From a checkpoint of a small transformer trained on Wikipedia: untied embeddings.
Each number is 128 + 24 x the weight over its row's rms, rounded and kept within 0 to 255. Layers, rows and columns count from 0. Numbers have three digits each. The size before them is the row's rms in percent of the matrix's.

# v: layer 7 attention value, 256x128, rms 0.184, rows 79-127, columns 0-63
# o: layer 7 attention output (transposed), 256x128, rms 0.16, rows 79-127, columns 0-63
# q: layer 7 attention query, 256x128, rms 0.182, rows 128-178, columns 0-63
# k: layer 7 attention key, 256x128, rms 0.166, rows 128-178, columns 0-63
v79 082:151126109162138139142147108110075093149132140166140085149165133169088119152111158133120155130149149113117137146155135163150111132142133123078165140139080151143101101132115150085112143116131169
o79 084:132155151098083136145130162149180122104134127137171147143104111169119118120129127125168122100117158134108089144062096105128115115137126124132143124105146122141116137146126124153130107171083099
v80 089:144149162154118149176146122114134090152092125139143145122153137150160060131145101078168131115178140117128085108121148152117146113145120141136118151100129111117137111137173149120174133163125086
o80 094:093128159125122132146150116117118174104137108120126157141124146095133131145110094159131089074127156089150087135123120114146060159150165134149118138128084127109136145080091087142115134149122151
v81 095:133120144163140145111149138128124093089139147121119096168104135175107070088139116148119173167179138130118164143124152109106135132178141117117138133124118130135089128131071124104125143083099124
o81 098:135108156167085125124153148155154101090096142120156142127147120142072129160125112091146120079139163130122135131127093157085114143139094130105148187123108103174102144120100131117134154151141134
v82 080:142119106116144142153140094135140114136130125116130155115143125104143159136104138152151110130122073129137139092122092114108106135163121133091090096127091145138122132116082129063112132131119125
o82 083:134144134134095119118124123146181151134115136105154115114129128119128065074128175113142161127124102110136127095119112150104140135145096111136105119099167121116147086166132117126151125123150093
v83 091:115152101136118116110139108105102137102135121140146122167094087109113118102162120110088157191110124133113139126169121136149120126126128131088157169147101152116112106126123113120118095125121126
o83 092:129151126130093127156173159082162105153133112123103136139131108137118113124142119137160169102130138126115119099122098090136134110121102076134142126112194176123134150161130140114132154112102084
v84 081:107151093134118127166141168129111116113116129117137100121141120137145133128103109160178138112152138086113138130144136125094100112119130135148093118144107154108138108114125180161117133104083138
o84 073:120117113060159115134128093141120134119152111132103119131102115120141117123081145123141109156100116062123101132133138100128129105131133116151114142139153141134102137139138140117155136122135084
v85 100:153092130131092091137098163125128166108136127107129128108122121150131136087090133165131124157107130114149160113102113142096105119141122110116129061141134099166105136124131075113124129077151173
o85 098:146116098158124138105125135134111127121158154124109093141129139122110087089123164112149162160147144175107151150143137108130163139141098147115122099127084100108142103124132131134136095123097111
v86 081:171161126139115100136156154111155146129130131154156169137162142156130090145145101109158089128146172107125119140121122163114161072096102128152126127127124148158129140124169142131143129129125125
o86 081:089129146163121161135133113076094138142138105147131146141108116102126160135140119157108116119136136117144138125132145084142101149132165175132123115103100157069132171080126102120116137156116149
v87 084:150139133105130109102118157154133137156140086132129127131117173166113096104096133136139105158111111118182146163137109125121137103125092111165132123117145088176130137158153106163135116164130154
o87 090:114102150156148150113185134142100113112117120121120110158134162124148155151117131157103119157143150151134150135112141103147105182115153140134110093126036154111175112120108126126127117140133165
v88 088:138118151162117130146102163113118138103112147134127140161109125141138172113173083107106109136097153172082145148170136145133145122168101137134148169120142101168080124133091130135111151117094147
o88 084:132148165146135149159154171144107105143126148099167130125124129113139165149100135138143139098157140164135122128126108149133082163100131111151135133139109120133104146137090107159119124143155107
v89 079:114104118115080105160119107087108165106149131136117098104140174142166090126125154108129124092149136126088124141140139148144129144153155121130085074123117146126125126127154114114169128149143170
o89 077:126154100127105150132134117118115135110175129158142137142101130117151109095114133171163136109126090113115148162132107124105057169142134089135154132095119128065123136114165061148123117114095111
v90 106:138136123126121100145169122148101100140125098143085086178100147066160088087103151108148107166113121135110132152138100118146125077162123111139116126132102168138128127121114156140110121134116109
o90 101:089130132132145141160110125113116122176112118137133123163155130122132114112146145138137149103129130112140118079122096106118105151161130064119117111102118171100189123144117068101134129107124077
v91 099:140118111114168126139121122123141131109144127119086126099115135114166119133077120139119140128147143122132153135139053140097156111057144108150117099136138142138125124140132104090068156125122186
o91 095:128104082142108107112118134061134161135158112163105128140153108105124111099141157166145162186137123113112128125122115091116137159122130138113109129111149119104177146123124153128116140134153083
v92 081:119138113106170151136162117133124116129140152110127158105184153139164092149101139104149109095143117129102119087165101111106111169140099113108161144131131140151102119119137178107110124085144131
o92 091:132137122105065169147127091142173114094147104163133152143115130067117134115170164182126123101132140119123093153081115124126124111108130148156122143151134092100184163115119088111122139162114122
v93 113:102128116156121113147150154127097198144138156141157119114137133066136091157111107123150089124145172099108109152122164148175120102138119138145086089121119139143128148121130139150118069119119116
o93 106:116137135132158113124105142090112102129129132122143146150122152167124145112135145138126109139132125070114153121091144140164149157118164134160179141117105153138110162142151100119173125128150125
v94 100:119148134136133095108105164145132139178139128181155150103154149118134154155103157144126132140103108117184106157120122132133131106098088115132119087134146095165129134163135107120105128116119120
o94 095:134125142106129153110146104101106126113154114132137120143104164145123174114113154122107162149132112133100138128039170132137143188107117151164104086108104120110161143140128130142130122110105136
v95 071:102088113110112092117129110144121109095099137154101115124125136116108135122094148137152141117129120114116151197123139141103096144114188155126078089139152118128142126100110138136090130127095115
o95 081:149144122074142120154101165149117103152147140100127106115126103102138096114132138130113121166077098137128138094158113146103133088143099079125116155128173155143113092179130107105115139116147083
v96 074:153127089143132116134146165143133133161146125095120152155094115098150190108115124148100143154095141151145146131105074080133125124108081103163117170175107138136170134109118146132084153096103132
o96 082:129117129144131120112091133138120099137118119117129087131111126138094104140156146124092161152127102132135113054159134133115177081140128145126124114092160112149103140146122150115143130115178111
v97 084:125162131125154131139139147118157050156118118152133145117120183136116088114127131109136099148153107133131183109125093138139106110150103095156145142122125142137101127150089114097102132150120151
o97 090:133134177123101142137177121174148130111105080126126138136146134090114118134119139174135144125155165113139102133101100133135105210122140143118113146145080115118176111139118102137122136129168146
v98 086:136123106076109131145146094162116121138106116129131094124135148105162137142111171150173132099110095117093109134143134131111081151159138087123111083107110123123143115112129147152108115110152121
o98 081:145146130049134138131092108179131112136138113118126134146091120148193093095114141118078121132100104128121100129126114165109119128129089113153096128137136116129162077136149101118113113109110108
v99 071:124113167111114129137120104140119081130136131150139133107133162132159136125153118097088108101157111133150118074133143114163112108181089094120092161108150118112139121150118119120129167207132118
o99 076:150145135127143164092165124160152137132092147127111117108123158136123131128128086147181121106139109123167074155130100172127121183130110125135156107143096117082164109114134103132128099115104142
v100 089:156175073124145124135113140112113110120110088132111113097136147131132128141139172150151119101117115163122145174141067119143116149070145149140129149105103117149127117153104087126139155107130145
o100 085:118118147097094141141113119109107118118121108116162161129081120136153111156111147162098141127125130145114143090132135164130150156122159123118082147114118130115098124121125127164088147122164143
v101 093:135119121162124135123152105126140123146174082100135148120141098080090138123125167133111127172102090129112156165120095166126074132094133109105178107145136104112143126137104144146142079131165168
o101 089:177152116106106117137119132134172109105158126122105131149150083127145117108149160139094146146129152140091159126110145097156167103105107131134074114134158132139119136192149164117134135105089083
v102 087:081080164148088113120108125129126154074138136169129102116094125120137144105131108160094131098137156132132107084126164120094145165158185142068122126132119128117125156092152095111164131098103125
o102 080:121137093135130101136114148102089139137127173136103120134131131139114117084110085095166146131116112162105142145145149140087127109139098076102149137145167102136087152123145120148103120149091125
v103 090:188139143129151125115134123135111108111131152092107157138160123127114109162119100139108124120118139191122153136120078162136143143111133176119121115134144125179105153097119130147076138123143156
o103 092:148153116191111130138118170113116115131121163075147133122145084113109091156149166163130123131166104144100146127117146162124136094118118154115129155083127101151098138113104108107106131154151119
v104 088:114123133184117187144105145119128129146107159125172136100127168148118125132109136147108102086170131140125171102139140100130140144163177129104141109113145096155127160157131132115142164140146152
o104 086:136131164128100092101135145174138126086128106146115170110154134107146125114135129124124126126160144125146129129093108159118120144127163164106134157176128129112100137094123142148104070174149138
v105 099:085160123160100136152143134117103111135129135092111122151149121112166108109128118141122166149123162118082144141147143131150112114143100164130097147133113115133124096169125159167142125108102128
o105 076:159098127102153095131107126127140155086150103174143141135107115136122102140113145147115134098160162081117075109098095098145084132121145113156116169137114144164140130104096126144146096103141139
v106 083:104106160164125090118142124143092114145140122121087092157121087079087167145115108149113151130104113141130128148118165111155088149107150140130147108114155112130140104110107154152123123143134122
o106 076:159129097084200110125103133167133139105133148096113091124162154163144135129095131101136122157121137137104129136131136154147151085132119088132139128130130104190106109172129164127144126100129126
v107 100:131145114116104159111115119114109118120119134124124122122122127146143085111178126107122146153116158092123077130123202131141142117139115138142095109123119147120134114099168104185159112144122088
o107 099:131106149125126092147112116106112129124122150129115127118137129147131182151113085077120105095114090104153133146165119155129119118140132135135174127129097123174096112079140112121122140105114161
v108 087:160140142146131145163123119135143089159108139134112152123135058098125156119135143110154116115138120138122111132149102133148135098159092093110158102108120162088105075165147099124114137137161115
o108 077:150127155087132086149103080132130185111117104126156118135157124164125137143098139082091128115141158135136123139106127151126116163158120160140092065164107100144160080101142152136125104094102145
v109 090:113101090120095089128126135146134104146084104187147081136125122125113154114115168129097138129117108185120147112137120103148118110144155083111138151114105164092161136153140130136119115119104122
o109 086:127163128066131155132133096149099115159129069115110148125095150151118089130120128118119191149121084149116093088102096096142107162143113097088116094138178161130149113151135109123098105133095119
v110 074:165094095102092106159151102117094129117118178141119121144173195151166140146143119128132161132094124126096126123154111148132140104129091131116152138136093127166115116136144123109099135066124143
o110 070:087150142148089162136130113092121121150127149122172133129096114111111105093173128150120117104136102144138093111140110110111103121124128148130122135058136152087165173105129084109095133156101097
v111 094:084068102123164126133124106155120130113119128128051113089124137103109124150135178116117153088125135119099149111139117123137121156137182125119132137086139130126094148149148154117090118160161092
o111 083:142129122111157142136127134173149121160145152132134115107175095148133078138145116156119135195122123183128087153086095157128130108097157100114123151139112094165166117108097141115151138114104126
v112 094:152110108102139136133119132093155178105148154123106144118087156107154111108136145143118106125123150132109166092093107106107115167146085127146122101122088109125132154104109082076128131120121117
o112 093:101143157195088141105128145110133135138140131127167144121105121124114066100154140133125169117134108132134115091161138167106123163132115147118137155106133098117117125111144058126124184110165133
v113 097:145150139128154151092139113092119086085158079171112113169093108132125094127151158122140140145107124142140113149130082143130138043100109127159101130117125129137137124118109081130132143141122152
o113 088:142134168107122101129123146127110127147106146103123109085155110147154142168100094091143116107107122142154149130146120141136156154139114114092120134112100179087131105138143135152103184121123163
v114 086:164176093111130111160162099118074160141112154127169134131174113122138152123155126117156112145116154084122053119107118131132124121075119143119098136152101151141172113101130153158130084108108145
o114 080:099134138106109082149091095069131120124132158129140140131088130153134112119131123126129143083119049092113128112125163119155140102116130141170139145107147162148069140120140131109139123116124093
v115 088:149137130141167148119126153123103157148135132144141152106164130183148166129135112113128122118152163117117102086147134098114165128129094081106164169132123108125120140126149173113130117089129145
o115 085:099111125118092162125151078149140134100128111176110136161106106143107151144108106106137125094145136109120092158130123123144107103133116152119163108159101106120123164117126129112132073143137157
v116 064:163148102099192088120144141118106172127132159141110177133136105108130127155111101104152143129067148137120123108111113182149142086095120144149119147118152137162111128125129138096113106166128128
o116 073:106108115181148133123137143108156156133126132092164083131138154149112128119150174123160162118161133115118164115099123092176120122096149164138137114051084119130139137120136126135182146171135148
v117 080:132128123126102160144124156128147112142116144104152143135120067146136082086144109120150104086118158140138081119099131091141153127099141134154095123134118128081168117109125081139161127110113095
o117 081:106132138165148093144110106090105148132133112143099152137104149098122105180159096119089097130118137092133129084185147148105120130133139147142128144166136184133084118106134096141115140146145140
v118 081:089112162136121072084128104132093120147118099164113123109066157120106164091122133129131129122114151141175160141157129128157111168130113121141111149130134118111144109133108117129136118183111150
o118 085:129108142133189135131166166151123093119135135122141095137115149151120130175099132156121214152131112146138131123104128103129099169132150058137143109117108147132139129100114138154152132101132128
v119 071:092161175161117140149122157147161118142113115144138134132128142168123046120112092076163089158154161121139126147134136119083125120144110137155148133152156116145110113146136121098141127141147125
o119 082:129101152147130136141140125126106107100143077170099143157136142084136176145127116149096086112130200126141143137118120110141078166133160169132139135178083134105164139101105108141118136149128161
v120 070:170156098107141100174142155126117156134145103143147141137137123128140080132159138081127082138098146120164126121166114182144139072143086141097147159127099127148079135107146116108146078103138153
o120 071:081138129187104168125166111093128118152108127142154139167104121147126152120132120145141129105143154115125149143112130093159113138109166139150124115093084164091151158121148110141150116168105142
v121 080:109149160120130089119135139124114128098136149145121181119166142140146177137127064097151124150132123132112091087108170133100116118119084152135108174117160093158135128134089145094121142113092125
o121 085:114109118135153179120158131119138163123095146131124084142082165122104113116100143130182119093156145114153104152146144125165098139094115137147165155096083087103126120129116087129145158128165171
v122 083:135113141152081154122100131139095198109120103118135080119126106147121131148155144155132132096153151091101105167145169140144112121108154143115122114108106135114102133110155138173128130117162155
o122 087:137142083120149118116101163121103107120135161132131145130113086180160120131087066105110064154086127122135137176156128128138176066145165135136147129140142155152066119121143174137123093149118132
v123 086:110115132147157124119134120138156130128129139148168103135106111158081137125165152110144087095157145092121170154134136144118140116107169142125155131140105190098104123121142111115151127132119165
o123 099:121143131102120111125130131137129115119128090170136165119140085134122161161107096136152089146102170132111156178108129094128128163142161126101138134233173160147091132138141158146135136158112127
v124 109:148124111118098102121116098126133115160134187160125093122125176138128137102102108137154117103141120134130175113130095084132167147147130091163129122170110139066147145161150157119148128144104134
o124 101:077113142126164107090145120168134128100110092140153129108118130111125122135140142180101138132130097091118144096110083107085073203184122145128104143147183167135141163100131105124117129120168106
v125 091:153122111129152134115123143095146114128118153141155174129107094152116160115132120109135083126128171138149136151141106124144182137152109137128101126165118172103130088137121096129124161161113165
o125 087:162135179139124059139096144133123146120119125129140114108120129151103177164133146081130170113167079139131178115120119137114154148155141149113157098177144119176087106096127167152133115116134117
v126 094:097114156134112152131121102131114137151164165151135120144122152115102182177132100098092108112141148126097117131157126133164113141104111118148155191151142139107134107142196159149099129150154156
o126 088:114148147084157144127121149114093091113132109139142116113146105112142158164128085190119106146103137117120074151106147115159100112106139122151183114168145118133147160137123121128093130116128125
v127 078:133126149100149139130100143161158120151120102103117124135127147137086128140131121095105100151125114135109149136133154140191115146142096129135128107065141142121120118163138104144155094175138157
o127 094:138120140118163137107183155163138140108108123124128121139154149137133123158098140138148129149153155131146155173093131129145102179121154127128138068164071131137170085137116130145145114142128171
q128 093:109161159110089120168109140089133100129143122121153116122106098113155141121145121128096102135085160160165152136109116096165142126132122157115078150129151129107150137181157112136113145150141130
k128 099:121099147132131142111050134156110144154086127098140142140149120087152120125134082143160126140155090102127120114150113140105131132119106126127084103114150140110109095087115108154148125110114175
q129 098:145116136103154139120159140100129111192134142109105160131109134154079141131105128152162124085181130156121129112118161128143104146155125126154091143096141157119088154070075146143119133095148129
k129 085:124116124096108072151173088155139108105099093115152125119119171145147187123104133128138142125157143176137097093138126126168141098141114178087139124133090099174084112114125139157171107152151062
q130 077:142129142107174106120118121095092117168113101146151130150145116145112171049090125128144097103143156129075129141119102145116141153114082125165123127120136132128163133085118168132168135102150154
k130 060:140086122083120086110130112169125118137113142112134105132118151113104152150105161122123142110107111127130109095132173135116135101129140143124094127166114095133068062097151142140129122124131106
q131 077:124076083113119132154111080120134128132145159123133129153127077086109089111115129067105151109131106127115092126124174147106111092129062129123151130127136111142115124120161156133156092110116133
k131 088:190083120089124123135160095164126126167097143126151129164123130101123117128146145176149142122123139088097110085117107074139147149103143177136093150132125095132148125112133095115143133158130127
q132 074:134121134153111147128080153141171138133110119146142104145155130081193090135116156119119129126103137115178137100135132122135096106101092109090183129152096094150129114125154064103139116154076111
k132 059:134090149159139098132085108061130097086101109159116134134148119129129123119113110162165103135116105129135060136153115127153101144137141148124081148116126132117153149130120109138132149166144145
q133 109:112119125181142119146127094158114129123152132126158110123150132110157094146089105141123119130119162108145176090145106138117141143138090093122123113151135144142140101124126109109115133169126129
k133 122:147093106103172144050060114120132111122134139126129108132153088096105128111141109112135098154127116134118163133161137142113090155133124164122102157136112109113148129099142105123137155128151107
q134 100:104131177144092104125114130121131110152119131130124148067102146105156144147112114161102138102131154156133183112165136108143141106155152119138120123126131170111147160118117118155147126130106124
k134 093:144141149118121140129102115098143114121152103147133125152153121164105110184141119176100126145127166158113100128106133136153154096105130144116166154120145121124126130155084116114106165122127082
q135 083:096182125192102146132153137081172185102100126132106134101127139090137128122089136098157133143123102107119147129119116122135133155089149142152127092132131132120116122119183125160104140163153148
k135 075:109154126151123116107137133110111101168112123126091129131154147127098103125166112168153131162085142109129140122131148070156158112153144124127149170092127139077151158177129100117119160166137150
q136 111:143129113112121131151079115117153190125157160157162100155107166174111145173135149104182124106128139134080164111105128113113171100118132103147170111132134095155094134077132128105137131137111147
k136 118:143136121131142111139110106149113129118145154131172177146111116153125114130159136120139137159149132131155109134110110124125144097118135152112136140087109138125149179145121137118133092121166123
q137 086:097117102085121134148107123138116131168099163118130118115116106109126121121152198142074107122135111125134044094145162125143109097110143165144126151125147155150130095103129165122139112099128097
k137 086:128100156096109156176167079158104151134132112156130132116125101112133149146108153091154113122165163116136126095139121122173149090140144145143153128177076115165112127144123191125132138136104112
q138 114:148141101103157120112125104154110142101111098166116094123164123140110158124155162135120109128105151137157102143143158140116139108080152146116150135099151130144140090134120131092122156124132155
k138 102:082129172113155170159116122128131117138111141134144146138090117133174150103086145104134126113134105114079093116125127131113136074121130130148113128143119105143106112154129119137138159116126142
q139 091:123155168112142141138145130122149154122136108092151179135128129146094143151099085108114111157104111129123199155131114139136137135143137155133111117135106091143136143146143123114114155158115127
k139 092:141131113142153090120090147146129111168133144114112113149143095066090094120143103129137148119099112087139131160117114136116146154181150095131116125128144118111143139101138086130123117167138106
q140 112:081126134108184146129122108112115123114127111107141132107149124098177141141159120134191101136165146150122129104109097149146119100108101129114124106112087133113161136112122095154152132095136117
k140 099:125156100125131123123081115142134107122149101180172094147127094093093140181106103149127147180136155189109152145148128152158110104151133102155062138136115140124132165134130149138152128118133105
q141 102:149094134136134101153104132131086114146119089122174111134127145101156134093114114110061094126125132122130102144120124107115095106147100072124120109145072162127128127112146145137152124152123154
k141 083:147121106156119136101086112106150168095183104110156153136163134090142144158125131174107140165149110126162149109134153077112133140118113157120096106113114117124149173097123110120129151148119120
q142 088:095145114124099146105135130141132133129124162143136122097111107175103125126111183139082124129095114132156077126134144107149116138144161142114119131127181162157117154138108119097088189153158143
k142 088:131115117101153154096125149163104144143149089091104129114110157133120128123133132093134145122156121106145134102127102120124128130101062121137137130105153115104139095151124160117110162129086112
q143 096:158128098082151101145115091174128111127124111079158078138166064088128082091110182161142116147135124106161093140131108131106126125113117112111115137108145144088135105097114075123129096137163144
k143 085:142090139129125188117102100136113125093164104133151128126143097084152160127096117156143106144141118133114157114139107069129147141117111166084159135115055137149152126141143145149130101175104087
q144 089:078132159140104124091117159144121105145130121165103122128124152090135148117135155166125111171146154127116139107142145130126150166174141151181157167107165115133159140144123117145130117108150150
k144 081:085142113118147169117125123128134145152142109121108139134097107130138118103133109170168131121103137156112092151142126133137100093158105101115121168108161162133170113137110131098104158149109148
q145 085:164086104124124109155171087161150089145159141159155077114090161124118090099128104138133114109104121104093134158117099143114100145146094135089150150107129106161104146078155127097099084130166157
k145 066:140113130114078085103093098131165148142157155109154131142144101146098095080113145127138134161126135107131098110128150117101177179152139121092108111132118134151156102115119109134108095148140113
q146 103:121121085117106144152190129140116147123145169101114130130114128092134083136147104106156109098130118110119162076160139113138104113141121135091149101127106141136087118129091114137070094112145094
k146 104:108091159117141116092120117141118102106134154103133120056146133153099079100120139125131144101098138142181185100120102169109122130108127104161130093127146113110164107098137117145150113084098109
q147 108:123077182126161129097109097129130153155120150191102151112137113149123126160140131128116123140114126146116106122109152173134107116098120110102140112136134080155141137142093134101166149142131135
k147 101:113142146139147123125174142124124147198150161135128153149135128141160118103138163124132145128142098133150081115120102111119129135130109120133152106106133141130102081143095171128122145101152188
q148 097:159122106125145145129097103154113111127150101133124086138142149140172092072146112152101099141145110130119124164103126154099161144075130076148127144101100108095151121110142140141115098140167092
k148 081:167110094125141141137142132116118175100122120118151154165143118108152132121093140192192156119106157124086113145136125098151086120162136120128165151138096111151101138127133126117118116170118120
q149 079:158116138135136123156115115144132103139130147167160109164122119145156113107125112144146120121127112125085109161135116145099138147178073164127129138116106078173118154127158147139148106100172117
k149 069:127137103150151100120133141106127135148133185146164120151170112143126140146131128127132110127080110101097088106113156145139161154148182081082119101152168158115149137132127120170106131144175130
q150 101:193097091129138136197152132129154120103145108128141122160113115083105130104084153146129160130137146111125140157136122108135086116131142133135127156125127109155137153142131089091129154156152169
k150 095:113120137132086144104079140160141129140113137120154133126123153148151097115119134136090128151151142116123159094164096112098125102072107156160118145140113126133116160082133147169135099128134105
q151 107:167146112117149131150155099112129154131117071137137124137183152150145117084134109123133113138134163141129142125121175142138131144094098163146101113113113168151142107133110095089093161081149128
k151 097:144120116118176107140111138154165106137120149143131125090133164157085139124129108120108112142151092143141144142140152162117133114111123091162090151076149073164145168145123109115141161179138109
q152 103:127148110091083133104116130137134120157128151165131162119139117202182169181094125142148146154136140136163109109134147140127148146153154128134106098159134147118105145129128133161148140118126073
k152 097:136126130120153140130152178076159135084115066147117098145095126112125121101163130110093121119132132122103145127111113143165146149096071132123154117135146110144108106128172148102151137121081131
q153 094:156122144166110081129129139076129148131101064142109127123168144163187141156137134081169136114131122117117167137118132118131169107100107136129100099141086140102113078098108124122105129071137163
k153 093:156140121144126129156186121109148069107133105121099162130146115148138156132154086094102116147127151173128115153127162138131154143103163120108155154064111096136121138150128093122153155190140129
q154 099:128172098092155137128123135113138143138134128134117117140110116098116173120113117133081144119106167147125115090101125139128101121079118157172121122137126136136141145097128134111162165111091095
k154 092:107082141150094141156126137118099123165123083153085132076126126166094130113104133150123134131101099152113147135106146166123136113110097151185110139107101068151117171158101112127122103117139152
q155 101:112147180102101148175142150154114116161127099111142127178133126143144108101112091150134128147140111082126106120151136095130132145150167157143120154108143125128084138149114135165108131111143112
k155 110:117159091139151092169148134110117158122142124124123133061113077127120130142125085121105136135165122088126149146104130116157136149143166160095122098105132121130146098122190116096122098176087093
q156 097:145115171141117159112136139136069108119132105144129142148099191146163136155104085147118124136140119109138140169155145151116131149177156129115143106154109106112105119126124114141111085125121088
k156 088:112124163118161124113105119080151088109123132149121141136109115159139145130143118111121128130127106114141093140102119094118099130126152075043134064111173129154160122083139108125144149125163117
q157 101:113082157175152125110144156132107130128109109071120107130128118112155133116123176080149129107162109114118119085139132138130139110099125178134161104091113129103163103141127129161094122120133091
k157 087:130106161135160129137141085125146107156111135076122122095105128125099149144123071137127123127085120119117166139135152129126097146104111124127109128151069139123131124128154118115138115133160141
q158 102:134106104141148146113160148125119144105124112131102125125143114127150126115113105107147153131141132129152088117151135156096111129092114144130124073159082131102110125120126158134156121095106051
k158 095:132116153128133120120127143104121119159083137163116124114146131130159161140122101161137128111100137120130167134092135145139129119111129100121126112153180111145173125151139100134133148053158144
q159 106:125118112050134115150127137133115095136127127127125134166151121117093105130083084159079112141147118127106113128122133139131095110158137147141092120145119103144113197164121131130108142151165131
k159 096:105120140130168153139151168103120098171142115159118129085131150142143127110137105124160146115121102121159166132138092116137164141149105109169126097144157114152137128119117119100117109095132177
q160 093:139130116146095111126118155160147144082105143149108113106147135067171131119118158122080136141073118090150106124147084135109140097146124121129159104160086151150157129138144079116118151148100107
k160 082:150143086136140118106131128118120172176129121132124136161152073114138110169141121120116143167091100100153146139148141109116143133152130121087122105139149117108152122161142102101127123136144138
q161 081:087146135092091134137147150146135136123117070119138133110121136170127129098174111142159170114146191163131170159132086107180123144118138163114117135143148106091113106163146113108126172134115134
k161 088:082154114149110129180164128108138089117143152124089105163115137154131126152125121126102112093133122121131129164113171148146122094106133130127134167150132140124110105118124151163171125121114148
q162 078:092183163126099125123164175131100135145088108137128131156143160194125153135131117159203108117144135161122144101132084101175164149115145148122113120107146114126148145136124110110095152114162118
k162 092:052150117146124157141109124083136125117167117165137186147142137118132153155133135099109132149128093128114101130110145158120094105121084084136137125121105128106148097119158110146142100111137119
q163 074:109144101042152138157139123111093129154135148115133163135088138150078190085097094161114106117173113138123120114115119130120153156131114131151119134096105155122113135101104195152142152101148132
k163 063:113104131098120122126143083181131138139120093164142139117110137115091172138108143124106151110120166152092125111119147130113113114125113118161158116168115096164091095095151131121120084112108071
q164 079:140117068109124119160116088142117140142148149126159091149132109106100124094117138097093118127145124143103132124098157147100150111123058093096129128103109111126119117090126183120150121094117105
k164 067:103116154082104115121149095156115133127188109165157139139104132123088111116083126145171154158164177161093119103133108126104118118123132140143126196123117109193113165111155153128134105154162123
q165 088:154091095075168078139119132151108108137126163155136129141112132144115121122129154137108112125157113116129067119099156159106139104115101087122115142115096161127133141112102127129134128113158141
k165 083:128149139145109164138139142177153126097135103122143100094099135088144190112106090098137115115138125159103154120194120118123085131150115105117127138128123136154088133093148167166152113157140102
q166 075:100084112102145142121108102154119117150152143128134118161109150149123117104119094128059132127126131134065145086130117182116121112123062091129133113117103099145123114076111181148140093118130139
k166 063:125122121126088112119158115107139127139157173132119142095140090116085120116101139147144145113118151179089149115134108149125119192128141118134152210158099122157118113108119120100140103136128125
q167 103:116093143133148116114129094155061111156152152168124127102105147142114106137133136095080091093142150129123109075122163164136110136151124107153114121093094136137100118097116139136131122113128149
k167 096:096169138126095149132160113125142141149123093112106140066092130121141124085119122125131131134122172145151127089150110109101051128146120105117075178130121104124110104086119128093147145131132131
q168 089:135084129125131172154103093091113140199163136135107132128129118151098137160077118125189152098148152094096122079106158143156142123155092126142093136121131114154094163099116151134144115112106125
k168 076:129146116139124095126114100166183141138101135131153164137109081124137158087122129131062093107137149127110106110150106140134122157128146126130162150122087091175128103152155170088157107106113114
q169 109:127123117185132148108134132106147152098168163113185120149118110131106156134144142105177173173139142129115117148121102102116124145141142119094127152153106115129121167150148147125126147142155107
k169 108:129132122096103111088084139136122125137154082123116098136165155104127133151117138128074152126143138136154171093112108154115187164124092157128141070120157102126143141119147149177063133108102106
q170 112:135166136149106149127119143167138122137122175097115085140117115143123158171111129091154112108106103115106110097120124129132110130086158115146127157110128125156119082114161148141132141155152142
k170 101:175070105131130121141143100137114147169103049088145157128102185080110133083155157135102134140129152120140102121133109112163153142129125130168131097124108121126131125155124100068119120152116108
q171 073:115128160159097148135162155088110161104131109128125122113115148118141126148145180140133129132108100139167163124166121083190102144140159107119138104135130123128150135128106089130081143163099145
k171 064:099160114134124185098096129122097097140180169127127133130122138142118120159147112115147112130130153139163131182145099119125076099137142117125125107097178146071148135120114073105162167118143160
q172 103:121104135076127115137099127101130141112168143164186128150075142156153133088132123117090118140097126189099144150093119083130144097140141173153104137106136140169140142150135133106151149153117153
k172 117:119151118117107124127170153162118135118153136159128137140127130163097138159125157104161150136156120151123142133097125132128128129107122140127103109133137134143137140102116176158094095121110118
q173 078:126117171170147140120097156126130118125070101149123150138146152118138148171156135119152172136130151174140175128117114152139115105157152130103162125154137091133120135152138156142143136115106142
k173 072:109149131136134099150135140106108131186146180136114137138144105141134117137189148113106124162112113096172114114140098130117157126111123106123124076138164154079141107122107106125122164098128138
q174 099:141127092065116183147148120140106105090118117120126112109115096138078113124117137135124136101119130134162128142135154130114107130148110160193085133141125142186126106144101117132135145125120081
k174 088:090095140109142157118174104185161100118160170162129127157080154120154147143123117100130113107156095108096089147120155131139089100090163139158136122172104120147126139126153141119135085128126117
q175 093:125141093111132135135145124134135121108138133116159092142154143159091160125124125128132123134138119143115110150130152145148103148182142059152095138130093116155154132130196157146158134148109135
k175 079:084188129121098141117096102151156162150173124107162123173099177102174135143122143166138132124136150115153077152141127125110146120152143105111123123171163112131143179140115113113146122107124113
q176 095:151116122162080141136131135108116109133143154068116155135124137119193128135107115083091096111135109169125161116147168124149116148111146139123140073084109195113139157139127124175119122151128096
k176 096:153079144121161155124136124122125113120087104142103145164173213135083135112143146146120147110087152127149166131108128130148101107108116121153115179136106089096094145070085098146162114132116087
q177 093:142146118179175135110114140140119161135110172142111134131141128113139136165135145138127105114113115131116138150091137218127143140124090101119146153113116115124135110095129121139151146111130107
k177 088:149157143129140094127129139131132118173152136107142121151124161152115104137183127140100119170104132101123101108121121175143140104155149092103138121142164203087098171146134119125168110164170141
q178 084:182155079074155118099157133189147116113157108124162105134154116141077103156124122154132114137155120122114137154105131142081094102138109122131086134126082089127125090130150103064139149127133129
k178 064:150112138127147157127082126139140092138153104170160075131137137141155092111135124141097100128103136119174114143119135149093149135139157125147149104121149111189138182142132155155101072145183128